config.toml
n_layer = 12
d_model = 128
n_head = 2
n_kv_head = 2
head_dim = 64
d_mlp = 512
vocab_size = 8192
activation = "tanh_gelu"
norm = "layernorm"
norm_place = "pre"
norm_eps = 1e-05
positions = "learned"
qk_norm = false
attn_scale = 0.125
bias = "none"
tie_embeddings = true
parallel_block = false
init = "normal"
init_std_qkv = 0.0536
init_std_o = 0.0665
init_std_up = 0.0767
init_std_down = 0.0767
optimizer = "soap_variant"
lr = 0.00683
weight_decay = 0.0
lr_head = 0.0072
grad_clip = 2.0
warmup_steps = 200
schedule = "wsd"
decay_fraction = 1.0
decay_shape = "pow"
final_lr_fraction = 0.0
batch_tokens = 32768
seq_len = 128
doc_mask = false
train_tokens = 192000000
steps = 5860
dataset = "wikipedia_en"
Each number is 500 + 25 x the weight over the matrix's rms, rounded and kept within 0 to 999. Layers, rows and columns count from 0. Numbers have three digits each.

# layer 9 MLP up, 512x128, rms 0.0768, rows 447-501, columns 0-127
523495497488510523538512491535511498496530531449500496504518464521505506559507485493503483496528467490513430522482502512475493525495490514501519544492505468492501517466496524464516504488549508526475475525486546507561481509538499491525453465458487455526464505454547457516502486507484501488510492477522534539533513497508470498503503542507515482512483517517502512547477514471478508484518
517478503507516529538531516511513456467499506479469490488512475516506495426531545475539496519537513508482434474508482529476503520487527520503528481471524490482510489515510455471522524484529538471511519511517486495512487509502482504468512513485460506527508502490498549505477451501524509486481519510462470498521492444508469509482509535500502474503498510533454447508480497510486514513515
516525496504522520466534497545541494536490460498507475488491467524500519464521476548519504488471528534513516461470488514523507512520513475497572535518541485499525495506478503484484513488475487497521483448530463462475463534498490497481442522521464522471536489555470467542473437513523515500461517524503486514465497473462481480499539511527565518499515509504492459477476500534517523528505
501522524492510527521466493496513532474464486506474444524458544483525514476504511445454517492509548460484500514484478560486485460491482480520516514502475500470491505497521501533492516480510495524473485502486508502499488506507482496518466502505518549527486512502479523467498462421434470474531459494520550523527522480493498526497491546493485489487524540509466461502462517544527503522520
462477514512520512486453491487521476527448488518560497540510539525469529520516490487505513509480440478491452548458467522527471491507531533530478511566502487496529501480497500530480467475485443500470523544541501498536525543519521496527511502516500503498497517487489531482513454504461514467513532511478490469454467500470511468485569472479513460535497500510484479508509517468533543477498
515563485546545491512511521498485526471570472459499495488546443503471524509497561488516513505482510531500458501511493495513473466473517501473507503524532483480496520549512527517557446527555485498502572503489497529499475497502479514518469548484479495517479520473457493545501508491444514489454474463492526495546501492507487519518528521489497523521450502456452499469520507496482494495502
546507492483522469513510483543437502485522522501513489475516499510505469479470518520491517479501517518505490490480542490521465518493529502544477516450499456523461491484548501453518530480503482466465520509453496456488478513509476500497504505531496474443467501467493526484497457527519548468507499469453493518534509482507496515515495489514532463508505527481510552540490513514476513496531
536522494490495544551518529476482472510469485508506511523526488520515535507495487490506489503549488473526504517513478518498540530530517450546488529489477501475531491537464470483485491478523536477481494511466523539510448462470484464479488517502515463494472496563496471479474489478507534478439564517493502475471502525501494488501514518523535485523520595497526503511482522469509516468480
485525463543477480501527491519500507470520461538445525509536529488502521499536510516454513491489494523481520540456461498475519552529500486493496533474495503477454508491482486495464503499471489510529522452524512540449495491482528472468524442526506496481521511521478474505471445497437507491478528481499518513496491497537476534471547498548536522474516515512509485500490496491495494467503
486501531491532511492514522501513483491501509501493441478462490516488527520486508508543551553498465497502532472492525468489465496518437497496473506488498491507477462455527539515500476519511479559504541527489520536477503501508498491491503487513490460492500527527525511528482496478481498505510427555508526517535478505495518480503514483464505539513475508465522534503513487476526503496483
513513507514472535480475505503549547517458496520465484466513485507472525461523538498509529514508474432468523490495515506477543501507431487501516484482511501494500463493502472492529495500497524517499479471487500488557468486491524532508501469493474555505470482460490529464505506485489508500522482506464473522473496483532471504484515511537513491505502488523500458556492493489484505537501
482506466493516469483461509503461539513522483544533476514486459510474477511510480483493545509512536497474454470500459487513510522501435480462504546466505505526512518488470502480486500495492476546491515513490480537486513437524528472518488498498500530488492487478555518537488522451516506531506499442532523478492455479505484537469487497487481473506506474485502507454527487501522553515454
533503497508491487529485478465516537528528543543532465492508448490502499521502463558504562491503482548477494512489484463496505474492494542462460518512471505475488514495482505497485483498503460491480469489553475477482478464533540489484548502484477513503488484522529481540473545531486532508473519506499469492463496508511503504461563457492475489471532525440491474516518520506513466523495
527481500500490468501510502511506527536475512495484489485494504517519481532500492482509505494477479443504490504506479518497521483514513543460503495491484502495505545504499483517478449522530528463480513515533478505483505490500492534484486517548500470528483534537542527501502493505507537477522509500489449544509517464464512471450549462487501486435495491478454508455462482550491488493503
527512509498513546467472507471475550531508468495531471522504484518504512460506506478501513466512462491499459511543495494490497486503515526507468526472527488501490425488520512512500561464498521495481520477499505511467453459556519526550514496527503474521526498491508534475547464469513454491492507469495473467536516469507482491493520486523529491465500532522460516499554531505483500528494
478452460507457491514461486554510517510538518503521505511522496558522504471522521497468482503484499481539530491466513496523520551479520505486490511463472515515494517518523503529488543509540480487465545522504515530481454509516516538513455552542482526486475470499527485447530502499506486483518535509443508533484487472525470496499486559518509500496498490517499450512531491511516488488509
516508462505541498466452492516487500493469479596453498495501512547504502489512475502482462492523522522549505478470515475488509534564505519489515484487513494503493479453542479456452487559548467515493489472511513488486508515553518500527467475511488498513498490499495495507483513481532528493503505512476545467475480541501512526456534528527496477452495479505484514484512471493506503497507
543503501501441490474520503481528506529457456533526478517504512458535519505507493471558454521467480494501529498488475518516480470502479515516460537477488491448503512490450464527523511551500509524485468493503539484508513541486537501504491485517532491488485479455547514520491498483518498451484490500446483491531480488495548529503498491496487473461533497494522488487468532489505523522487
494513482495511535452484493505491515497493477532529515517483471531496478516523537508467473507487512518504494490542497512571476530496521453469493511505534496488503485466496501474519509496497481529541510493493487517504493465514497480488497507491476465518542499531493458496499529514521509527489499480498471496495466506500479518515531480524490487439488505506482499563521494491478518470514
508526490458464481537496487472533535494470505511529511475556521480496524520546457529468516503487449493518483502482455511498488513519542537500508501515476456551532474508508491503498473516496517487497486471499512491496499521481508505521508500525445431478479504473500498486487541499516489505474488432477497503538538527517522521492532504518570491471505489509457488509474521520498478482522
489523518488532511494506560507490513511508538535468495503509473491504498490482464468479452470500498494493518523536473499501485510473478499501493483500514489479514520459518531555484506506482523510501498495502536463495518481459505505467506542472520469471501503473515524515500511514556571542472517461532491495529499516495515506491489494474492473510488525531468450486434490533498476471479
515518481474469488515466491494459498495499473468528502494499508488511468495448473486529515531487482537530504499520491494494462511514509534474522573531505483458505461474483546528503477539455527484498501536503510541527527498525536501504457514536509491500513493449517514512514525470529470473500469473499531518525498558509503511498500482520501485525484468486527549514442486487524498462441
504471446552526513512495489424499517526519492494529480485516518505472502506488510525490468508495510518493433501490519462521515513477547508495533479469493528498468493489484469475519490502529483478537466498541566509475525512496509539536496512491487504455472490514476516478547510519510489529519483481464487490508441482474545477498500527530540489495496533508489522471504479444505557474548
535493500528478531489532529538543494495483524522478475477489458505453536500495499499509511483522537470476467475549501514489441499466518499509483468517504497511527539485480479485514467490495539486557538484462462513535504508475507502491476526548504465537459489511469492486513494482489490472507509512547501502529512463520510527515490509464538535486470502494531524510458507474515463475439
503467497509521556515506485520496472533475480519503487508497484502531455490482491522500461497516483489500494526513537467485461477469488516501529521481551484424504502477447490512453515528523510502495497490488540495477489501570490508533510490498495513562543507476504537504505528549496473471487498509505465505508500466538439478482550450473497484467466478548492491477512546550510551517498
516544490519511486520507502533468466492517550466489498497501495517498471525526496540496505504520480505479497485465516512472498530492504488486513510517445523553502483512506480498510482470449462510506465485526489485515497521532502522460520476512519561493441509543540478512438441522533501477546502502490530506521510482477493531521467489511504482502505477488459490473519512465512511537509
535514498509476489538509499489526547489508490515524523487526515457486519489504473502510511505483489474515497491495464471520479495482519463525522555498504541524486466474480531520542548514519517500458536501478528526442500478468474481484505524483506525536486445475517537507488504471488496493481456549519524514487538459509477453466502475505509523504527475503516484551485483488509532517528
536535493524475493556478528554477520463499481506473528510516511534503537498481481531498514543505543511504500490498531472519491514521541501476463544486528444505517498512538488446492455490547477498540522480549521499495494468525474468500476502524529491507512521499514448490493455519512474522501486520484469498479479498489495529509524536485505492507497448480491512557524510450545462492478
485502490514467472442511529548484486492512494461513501522497479511493490504468507499520477520487521476501530512491543490459466520551538516492561507494518482514534507467450501507488474497479516517497548532492500523486552511490563517466485503511456485456511497467543490481506474483481505484499487501499533499549466505455452493517536487499472525472533519434459510515500466498439482513527
527478475468474496522538534488547470490493457480485494493524479513511500464495533518528488485484487494525490492486498551492532512560494526476516519468492504484489510496529480509509450515498488519501507523541509485520520479501485480486497479522442482501484474512485466469513490457498519507529488500508483484496540490480476512492489455496527483509464484443493547549479532476515525507526
490536489510538486524509464530508518513501549534485503501504475557488490461472521539470500479523526493458508501513515476537484502468474530499481517484508481508547498515485498479496493519491474518530493527498482492497446495482486536493511485512468499525460503514472528486499472488487497505504568499482488508479511532503500537495502431478491517497460543485484517500472503493476512502497
458486491518493494529485486487527499533507505482502505537523509508475479479523487536554495582480494465536467496456505475550538516501499514481489500514530526553520465434514515524464470517474493502539468471498545513514470491507497517503509505500484507518474514489508496504459518506484502443504504518490493478533516491476519506445531491442512488473502454489477532470491513525527487552468
527517496470468532468500504515533521529495502491513531573478483478478500537524525493505495541489499464512512461473510477504499475479493500509503508477478522502488487519517497466501468445504451492486481485528529473518486510511505475544472500537479495500485511498545524516517529485473502544520504507497502480516495494537479471493515465526544523506527462533465532537500537480515499512493
504483508509493472522475519544485472527486445495496470527513487484491479505453474502492557552508492486480553514502533527494516499466486483494486522498549511504545486513508521497522484530508510530527514476492497480522498503484443517493470446525506487480499477462457485521477534484491544494502490525407541481541505470536525540481518476454519525451541521490476536463475507517519512496520
509444495505541515493495504518508459497506477506538502479523511508487535492514481484500501505487488472521517479567490481505500524502490469474519515487526494499479532488512481535491456483481513475489520464499493535510503486495489508515495512494487493522520515540468496508521521472510539472521530514492498436496499475506512515511526560521507477495494503498552520449462530502490481522503
519540485514474496484585491491513464512492497510512477523519524468478502502505496544507538514516464479488479534502465551514502467542439507539511462503491526467515477463531493483562482437532489535544504499496520437461493505495486538483516519542508499474426504501529462502524479508506516514477451479518520506501477457490492502490489544539530481497461515497491488478543475496517558502522
544500454463491486464479519494500522440515494468489520491563535525493500445519501462510527506517490544525514459497487491506503496467489520486492491498530462496514484515460483518520450512536471489526549460508538500479494474492517436542502520478530474496507493505457506520449459498494470519516525529506526525526527519517511514481491526514492454507511477493492455447536512451544460480467
520538472523522431511508528488531448534483484478486525535495513542489494482485518497480465523525475505505508492496503461467511495486503490502474481478468482486520489495492502536494524505469475469477495519493481488501540542487474492540500558534507539519518490489496474529497484530550490457515492479491504501540505491489497507449515496497478492484537488503485546463474513511511535510507
473480503507520495482476527466491480512451485504497545524514481465503508469534508500510555499518446549495514468512532541483482513483517513587495517524451499494497505527521461521516472467487475542500497440522511471490452539521502501498476491482474508522501505446507530482476494463479525466490448498517509517513511514485512482503498508486482504505504477501484481513535491470513483512491
478526525533523526509512543547490528501541495504513513541522511444490513488483488533445509462510512501510498509468505475504520537519534507499495494469504482445507522459540520500513480484540474473474521493551504474467479497497503524459528524539463498516503489507501503540489487507499490422499516501473463519506484487446521558514452501485532484505498500510483518485499473484536493462479
504471474552501492474460480525501516536542438533431484493504476556507481490465509480503492544514481454472484517546544483549502470522499503454497457476539517501526458515514516488487508513559480485487491496489513490487471500501497495473484519511508492503508495503500543518494516511506517502480520509509494515495468498518516522538549486476477519524448518490501501511525525464479528503485
528513502568530502505482507508474482530468490545498476479455481497559508519521447541500464506455470544483511478543507553505556517465505470498482462475508470468493477473492503500458487538468481524486542470445539509506508488499517531506514476490506481477487469497512505474547543491460532547481530513532503490530465523508487490496529504497509488502462518500506508466528565507439467508466
500470478521444535484481510492483497470486437546529548482501477479501512518519507493479474465488479511521465496484485504526517479498499516465499502525542511478504519505522516505522501523494516541510512470544579542515514513486472519463456485536487506552493545493513540503500562511504483521466507494513504521502508459507510511496531489507531520453477481491449487544519501467504508466466
527491433445437468516497495470538530522547524514509507541505474506454503479509526488494514510515453470548536464523465450508494487504523502499499519537468511464522476481476501512499534475501511548493504496472500535529490504470495509485513515481513487483520518498501481469475542497476523481505502496513532522533471503479500487495525499507488518507514488540489520527483503550513499511468
504491460517518553489504472455506464487450514500561458500491535448528512483490528508539502509522477478505522503495477495480473498491524476523491453486517491487503505462510546495471509488458478534504443483487501482527457504504526522518492439463481533467490527516524445494500520461524543475526474518521506487556525544463475498489488467558497452515533498504521509491517541511502481503501
488527493488555519500502486510564530480511473484497514497536481550478482508482494555488530450508519519513513508534498480484502501436478497450540514482511483456512482473563569499509514512509497501535515506475525501544478491499511517511497476534507541497503511475523523496485477575491524507470502545488508498494490513543488521461517505512515493480480475500492493492505474459482495497484
500497479480527524519427468516527501511507465463471488482497514455479497483479504479491505487529530498527515494528492480545511502517449469489490486508459502513486480499510474528538498500545514515469538509505497505521548508454494526497536514497482517508518515508509511529511504482508514503503522523506516515509479513497482505535485486529458462494484499525457496473481496475503518522488
522523506535485477506510521489486491539503505499517498493522497530540502489478486510477517517489492524510514515461515488540519511514528524518527495522507480512480497460506507511530514468506448513501476480574562506469499552498524516452519452505505515450511459500524512440498501509494490443520514472482507486513513512510500444452467507495493492505516471459506467536551512463526493499505
469502495488521500567499504573482476534512491497524525461553475503494480498525505505513495495495493520515522492502478497475501526475470529509481489484435498499500520461485501514516444451481497449500521487450475493468520494459489498532454497491486528496499523520546484522459518504502533496545522535485521531534513479499478466508483454470509497460514500495495468559497524507514511484476
563483504506469507494472549516505510518457466514524471480513509543468477479498476485464472494481461547518468525499519475520469478488528529482495505549501512490454526494490510519500473528516475496488527469514540522511540486519514467500509464494476494447529493505518497506432488520473508514489504531506517472476504491486508503465520477508457499470516524517529518548483499525523538522522
546522474500456504508509476551474523477459484468471492504501477489513526472524512471510481495510515539511475505533477492508485473489527513501485522501512519522447478494551474538511490507506487495496500524524482504518516471459512479522492537499459492489452505491520505496487530459491520527501486519535484505489491474473523515510484498516493526470506497499469546508508501469476492523483
550515516543510459459509503511485499484519484529508513529511461521469487490512490520512520536503505522505520499480532454474499504532529481472532536428496490434523468483494481521507490491519466503532522436518482469511499569521515537510499480531526482535499485498521508507492501489510521487504483472485491463487474519449485527524486460517458459530482504492515526480514527541538525449491
491538504504499459516474523481543508515483501499482450458536528506490548537488472460493520498506519517494524484555473466494441528517509486515476515504480538478505533530494477534519494488520458520532480499471499502531540505512469482492497473524464450469522513496464495546480540459434500481504484531507534550506488530508484519496458474498480513476466517545486521491516520480537514459502
480508538499494535513517544490513521507495467512532499491524471487510495507471481512447483536491501497541539545531506494473513491524480546490534461509502491519442537518493514506439469491490495532509480488540530501510525494532482463486514494500480476522500451513494501462462514438488494494481448519487467501529559517464536479449508482505520492479512512506473479534504507522544488473527
490527468538542522514508474524510526515473494492468483498525527525491517531529503478468516509510450504488513477490487473509485492517515491504528495459483482487504467483492456559499511477494488528474481508537494512483502561506477512474516512498474485496440465495482501512480500520477493494489500507501500499457493523483510531511506462478480506489547518540501526509497511539491506494555
# layer 9 MLP down (transposed), 512x128, rms 0.0764, rows 447-500, columns 0-127
527475512487456544516434539499521493498512532513459452525506483524545491489482554505486492503479473499519474535538482503498472520500531522522509499475459505478492486463537479536503524502527537477497508502502498507494488499497471484527436497495488482501531504496471503508537481502467473476513502507473463504585497465519483509528491553492529494522500513512500552485489511484556509522523
493493464466484498424467499508500514524502533540501530477496544450498507541469550504500481520472480440499508474512523503509494524497499477543490503487514491514529482526506571481502487455498482500489520482520515488517507516469530460493506491516466493506499445475486475511515495509535477480520466464479500495480483535463513492473494482489498512470502493478444534536470487549481468511561
448494528506523497530522499499528513462505491512490475529484508478498522515486507502469505497484454489516485530479518534463492536461478534529489476476541493524451490476491517521508503524528524524495529486484530514505505478487519537468498474490500505537503512476466542455487546478456584490544468525489478480486464488503498467462483458502461512490491500533545487506517467497527503514487
485521479520478483505488511494486490544529509519524534546500481538470511488544506526493498485502548496430502449492527467516499530505518509505446464502499485512511496511492500468487456501550505505471457505480504509522524504506546524529505520504517454467515513463543469516517504502546540508519494502486469482491485525490546478462483489521505495484515460555473525498521439467492520470492
477535494456466531561524503480498537477564493479497479513495506486518488526488509522483495527504510505522520500507517486486477535497534507540458516466516513503498505557482528524571525498501515493520463455453501547494531500516498473503466524514514512496531483489538492510491503490493505531500472513526533532502518497472508474510479526533476507497483506476478487520467474545512508542487
500453461535534502485510484503499472461501510481502506506518545501487515498515489566555484525536506452513451507501491469531493475480500464467485448522516505491518471535488523507513497472512461477523512501502488487521488527528494507497513532499493521477483457457529477577500486539475503555509470479477469512478507508488517498495557538464506440479514489458469539468489461482560560445530
500460518506491505532498507510473484500466453458492496505506505512505492492460488457519514496514550531481533475493459475584566504539487522465524479525463491504498596493480477511471524485490518493481530483443532506528522485524470493548497503493486504475544530540509503514511447521463535529489466447519516464503470479505449474545528425486520499502504476532536449481504510482517463449542
504503499458503482516498529494504494508500498474497501494460524500518506538509471541502503497529490521488524476504498515503564495471499481514517493485495503499521501511498480494485488549524509508496502470486494522520509507545486562476491527479488485505514466499516522461509547469509506484457489533512483510422490504506542497467522481495546507467498566461503500518507472493501469507518
488480535508505503505537492488515539433484524488456485440496515484468488532514481505513493525506495536529496482469513525532543518492497495468503478511511514494511503483478479499483501472468481476500517484490528517533487468499524513512516469488496506510525471525467498499505479508500529466521519496528495495445519484506483491476478545496517518524516495455459496548472547453492473551482
533529466510530480499464478495524497447469491501553571491525532467472460488483507532498505502500487485515502511464513487523475466520515457504465525504489507497492523519440495502492486491527486473501468443486478476485499508467532485461449494481513536564508500491481505512462473492501462497517467477544451475531482480523483487543446513468553505493550470500461514512509463519501491526494
523512494486480464500484493508493509473497510461471560510471526489482479516541495524525542499498474478467514498520468460507516534490527482481488524494460509489481533545507499501463514493466519495514461511445435495509497530465486498443486476490503456515460529517462491517495507513538481510520526477530536488509520510542520469494502517499495515545479519542454494494497508521509462469499
503489481481467541494402534509507490519486501477499472479504494496485476542506468449504525459523527523539522459524501498506462496511529486524491442516529516498506506482515482502511446543499489505527506546501522496481528524513549463448510507508506497555496491506466514456547462519501476518467475505492524476437499509489526509456459497520512500487543489490494493492467512507538485482545
477501472499548486490485475452495468478506524475494517512482478493536522498485511503499482542469485504517502514455506496512521502531490506508540491492504452509506443481514541488488496519484500547487540482488521507506502496446495527503517495519496488525544505465495511510544480509507485480498403511485549541520485501500531496480475518502477501493507525528507515473492497520509539503488
509528491510500501518540503521508481504476492471516463508512482456502521534472493518467509518503492543494531535492528525500464502516473499494478518502472469433523493526482472521463514492522523491533499512496499522533506508498478473512492485490527465446508466496474513515491484464479472504498490524519509486476516531510531505492475499492497524551488518477485474496506551488510521502499
525514487517508454515506496509428521514523508479522488471503493517473497465453497519489516501522432524514510483525454504502503479503476494523498479471502485486515501524518514543532522524512510537485474493511489456501493517438461486525494486498515492518480514516511512546477458531518530503543494537456548523489542498472501482507479531497528492489540501435479472531475489507513499518504
498502466525508476558462524529494478500488500489550504512479523495498509510522482502480494496520491500497500490481490480522501502472549477495494505517543516489536486533495512480488493463517500480516509532523508493508487538540520489468430509509535511498468515492460468487472500503510519495468482531455544510504548508527483528512482495520498461544461493461469520477545497494525474443497
537494513454468526536532527516512506495482492479482467502510529478486507521477530502501462497490471489479508505513525509493536488509469506523527554537486479498465516485496494497520470488535508517531501425464533540469538481484513505451519518538498469487499492487477516444486494470461467508550502532498521459519500476517520493510501469468478465493489537514515505571527496491511473517491
545500526484500496483464502462486508491483522463522487490441498484488541478529478515522513469456464525460455518481510491540541496523449503551537517511525470541538490484495524526482528473479483520523508465483472490469497580519514507542499478530452473466469461508481538541494496517486485527506439519504477526508498518482529522485518490476486470497538524454492503506494500514544449469504
511527485476485479475484501511503501506508497489482511553530526509461517505500492465457514505491480490509491511497494521459470502518514542500480484457508537537501552507516475551486487508504511476466478480487518484509504475551515498487489521498504522515508493485527490524480492481495469479475460528473497498478506499492515509506490486481501483521503479504509444510504496518514509523502
529472492492534484460483489492480471505475504485523553492486496505472486464472480488465520506509472519506531504489506570473520459506505540493508499446515513495529516547529461515525479532491547493525538558522538528500486487522436501506531512515509480525500470502537475470554528503510540512493483523480499505505500494498506515448478444489513503516553538510442516501493506552483482490552
488511487455477494438521484543508464549508499520501524551520511507500541478523514481530544487516531508451483480477459519525477482494526506463522497457465520513455516444490474496518488505513532501510518476527456513458517518521487509482486462509505487550482492505521527535477499495532521462535518511478499479552499508498470485546483475523514491518542493512523540498514510507505509531476
489504471509443498475490521529516473448475506522483518508535505530462495539518478501459489482517511475516525498511468551505486485521507483461488507510511507527498488484498502480508496480503567514524502464485504479540463473506471486447535466494462529535470477525458508478483511482500521503495522472515503493514504506506487505504510513488503500481489493468450488517481457500481488496486
487519473494527475461505500498491516495503500484502531504479474504456518497521480491506475474510479493503495520525493487505507528427470504512484504514475481476504465501475516535484498495545468492502495504477529495534528514471483483463483490524532503468472519522469513509533500516492508515501493500483533532568485494526516482477482503512523478524465527517501482503520497488537511479478
472522480455483499500495511474484497480528518500506491545501546488494500537501518533525475527517488478500502501492522519523480474481483475457497503465512490517558487505553454469501532488486552504486518512520509483480478489542485551507523472551486491506498524500508515498490525532508551494510538506511480502474481503477523545499527482508519444476505443515491489505477481492520514471523
525529435488448528452503454511516499513505473488520513510535530508480540529521466483487481503478477519507465472419486494481469521523514475524506490494519492516511505466503518535477494485455498491519485507543467480493525494529435495531507492527530476502476495483455553520490524530501488497474482510512520529436481526449533534488476513493479484493513499510501520490460472456477497452465
505526510491461473507497483473509486543464516505497496506500510484511456505477472498522483515505510521523522534530520527513484484534499482503477502503502506494463492516525489513540458493517478479511485545505475474465494505516488512495485488507463477500476482494514478479496536547543502525497542515535473496440493498515507498458479527467484493509472469508505532468451492493489481514492
470500521517524524478496500478496494502486527513494508514501484528525498470516513493509470510458472500489472529511539480514484509521496470483512500530492538515539528507477474454516466503494502507545523477526464506480456563492470552495472490520458486535493503503499478519508493538463481491504497500519490488497508494496478472484531523508474502509501517444507518462496520488497540502493
504485556496536545477465490530518519546467513549513475491488488493464504523501527457494549511488516486467534454518484511517496514506517490522503497500487535484489466496463516486484510471502494494487509480534451492483483459496508475552509470504485502509513520500469544539476551484488525511489467494519512509472526455520466528489504514520487514529505485504484482515453518481538467531513
518516483529446509513507508480517456484498490544482463503484491517548510497489474483523526512535508488550547460489480514463511484496487498502435466443515469498472535524501507518560533528512515481461515527489482476478545516476436505488475539505496531521526525530477508478509476482499537455533519519469465517519488474489490507524476558472499491525463463544490526529523456487497487511509
529517496480501492446495499515507533533505465477524534516460455519513524492536531498486462510505499523432513449481512471497490468508541530463500462532464481501521507481478495486451500504489501461561524471521547510520506527500471508467495481445466497534512513508526528480522511504493501507464529503478491499474529489504519504483490473518502484503525478480523517476526501511499474479445
545505467504497506500509501519500511520500495461530528546536512514493513504518458493518502460509513484555491518518500484499493469536545530488495556479497507526503466523510484492515480496508551470465488481471515475483517447489514488482489549508490485497491468523515513502491498495465524480480509493502536489494530540514520489520498496554477516519510486478477463515465513512507504505478
493496522449406493478515506514514474509496528496496499519526454477489521473463486472502467491508507485552509507492494503486512469498502484547460471567478477533482471497522499544566510514538473482534530511535517516489467532471481494475522532532540481545477473489506529534495504484534550513492527486497526517530494502477546466528468484478563493455525476556531497479473505511504476489521
503487539477493471501487508518513464521521505490530454475514491517537464496510468532505482488501521485487497466525513485475487510506514469460521527461481464493467461493497480539487483539513486478502495506464495522532522499482511449508468471443519500467530490500500540497492452474542475512522450478523500465616485507488489473503507486486526491482510517463485492484526481523475507462482
476509487509497501519498473525462473471498492475526506534539485587453481483450506474462506493495482540517456505473503519532533488487517486513504494501500574491502471525491503543511479488499499498475545505438520518512496457519510494505507527510467501517512550470508514469476462454523479526537502466476486503510500469531515495540429455506461513516506468507459562518523514444500475495483
469549505498462498531520491512530480497488525510522496480519466525482468513506501522479516491525526504467498498465459525498517510528491516515438513523478484513513471503456504497536487510522494520505491549476497462531508500478479479477470506463523509485495512519511465481493501509510487469472476501513511525472495463526507522527486473508531516494496501474469510488492489509514495478507
470462517432508521512489484498545491482576516475504524483483529505543458522562478456450479521502533497463493508499506541534496505512497482492513536510485502524500503559523513523520500474453504508539436470450484517521519472508505471481510509494485482505496520490514527479495513533509462507524546492503498512523490464527480486546481445509510531488420501466544499481486482494547496508470
495516518487505525446516490424496481473490504514468531485487466524515472497568467516490504481479484532538505464536498452491561496486512502483519528495514517527493537534527483511474491501558483531513457539474494509471445455471487506435517520480526506501498522462503540485471470458480479505526493511478471510571504506494477494508519500511505500500468557525519499465518530496519512496518
482504494490451444519510541484502502539480498542503499478497476498463514524459527525509490501519506513483504496496487514547503514502483528443522527538520509521531511515501471451486487504492456497514499509527524543460502484517475502496468493509443481477542522532492519484526501490476478468500501513490484505532517467493511516533509479523481485513500504530485552493527489484562470457501
490502501525505508512522538476489488479488476506519481469513553475512477556474494527461500522542497481497537491518537505538514536508473500473517480518480519534468542510543485456484502526518475521494513536516508511480505478454492470529527504436487542466499479481528522530498525501487544483499446473516520472484500534511473476490510519469454503478472496524483450500460499486504524481484
493476536500539538502506454432497514532500576470522478542513503509511485543510516548485535525508482489488479493508486491556503487505477502486485535450517492489513524501536541453513500470482502484538497454507488497460459519479513493524523515510545500471495502502486481448503520494451484492520511552502499462477466483521476512458485507542500503500548528563467494521502496492522477460464
471505541520527487460497519500505492508507453477450517502458481496488554491505486498481518503495523517521492508509499488469492481487482483532526491494507480491482487525521487475487501521514476470517508498522492489483470472476545517513507508511524486510501495461538511498492508483475470535538460525478508491492533487457472482515505533509478448500508473465463496496454485500481505505523
490500445513535536481513465483492509504486500481462441466487467528531500492508455481517491539488508499485492497490508463531525513490509537504477522465491526468502528537498516509529520503484525498523483497488503514510523485496541490483517491529495480542506501526525555476564440521473503479514515484519442508467464488469470498510480551465493515553471476479514572533475556489491500501516
524452515504484562492553529495488484485487456519495463493517472471457425480479441497500476487508529566509496517480500465520513515497507513475518538509515520507479525526493522558467508522450541483467508474496515492509501517502463539414473554490497522485493463486528472532534500548499469484465465506550493495503485468521503456502545475523479474475508491511485490509488505527512510488479
507510493516492488529479523475521463467504506478484518498495536502519510482473497511533490496485501535504486457482524487519507453528471549490485468518464531500489483519503476474485525483515500516483465516515493511519507491523474503495480539487492494486492499478518497488458496547527500497506512500551522477535483465501516455510532476486461542500489478516554466510497530496508486544476
492523500506476555488474472500488527517453470489519508496509433487527525510463469553476524518478539502523567516469529519473514523487500521554497497586509539476550528502521489487510493471502529457525474470505498500476512458508475530488498495552528528516530520517490502520460458496479531512470497473492509466497496438457494527453450502540553491559488497507471532531509514461532503526516
538445504497473465454509549496495449495514529513458483533491518481493492479506506448523492447476477499473542523500469556513476495523500526482506446507492503493451549448503509526538514511490530494480495504487543447514455495501478497493504486480527482522485515510455437505493514480514544472470484525504524483526507475524527494477498490504531530473478523496522471462504474514488536507490
453504483537488515471513501487503511523474525475519499508493504522514484456512531530510512465505515521505528478473475491523522495476477505481483506463514489482538525508486542481478532472517527510495514493491480495472500502503522514489463475517520470482505482512468492504502507526521505529529486546517478478495490510513515511483511492469470484496468460530472545523491515516530473515482
513485506533516538544513512501531467502512489503471498566475533525509511521531509516521533513527535518471518482521532534507489522517519491543482507526512472505507488445502480515483488515467509495520512484497498511520548515536490552442470523506442479488490516494530509510453523528529538506473480496494469509487478490474502479505477506528489501503492524485489501501444484485556521516478
495500495529525540497477532456496547493493506485469538524485466477521480490534573515518504484438488526490481460524472510530526493468527463537542529537542488510491471499506477495480521508477512494509517483513529480471528501514528508549497448546518488483478467493464530508531526460517473521463509478496481528515475475557494510466546495513532542455489485505460502531504468508454483524490
491504513501495490489513498514510477546539530479488527486511470518437515488517508499501480516499503507515512489519451498532469510503496490488478474491481488504479479491550481551544495507519439494518550501535517497496490548489487512493521524500510487509522493474509541537547454489513501535489499525457481520508518508515507472519470483463500486516516523531492460517504474530485494498537
492493466503491531502480524499528518446539478526511493501521480464493455499470523534477521513453497497464488460480486496480481520524458491507532489482505476538477504509490517507472501517507496509497497503498504513506492531502463466487508474519498486546501474487492480514483494480518513532512510495513485479516502509553554512497504500478509491495454522501532523516537497484464493513495
476489497484474512506477508510419465519469482499498501515465522517562557516504509503517494543521461516504485507509467487497543491509489483452545489491487471529513514517533484468437525493545514521529472464524431490511504493490510469460538494476471508517515509487542457483472499529475494512547498491509489521477452518474537495495495517482488491465484456495485517464530493532503499464497
458507492494477528554533459493539502487529507495526527525479492479489518473517545518464512494506496474517497462523514473492515499518551523481483535473487469492505459506495509462497519544503531426505504505499519486485452499505527517492477498477463522469467475478534475507437564514503480489547470502458523521497532487498485518448480532539485527490503498540521492510498507516492518512503
521529506526509519501476469502484463533497500489493528491516520520531517504501539485493494538479505510499488490485500527507491461495492483486475509496491521441544495485483544505532501486500543482518488481486433507488526514511507476482442496526461502506495508517467523490485463520516503418525500536521515472463465516486556512513515515507526478469515475502495542505514479477469464490479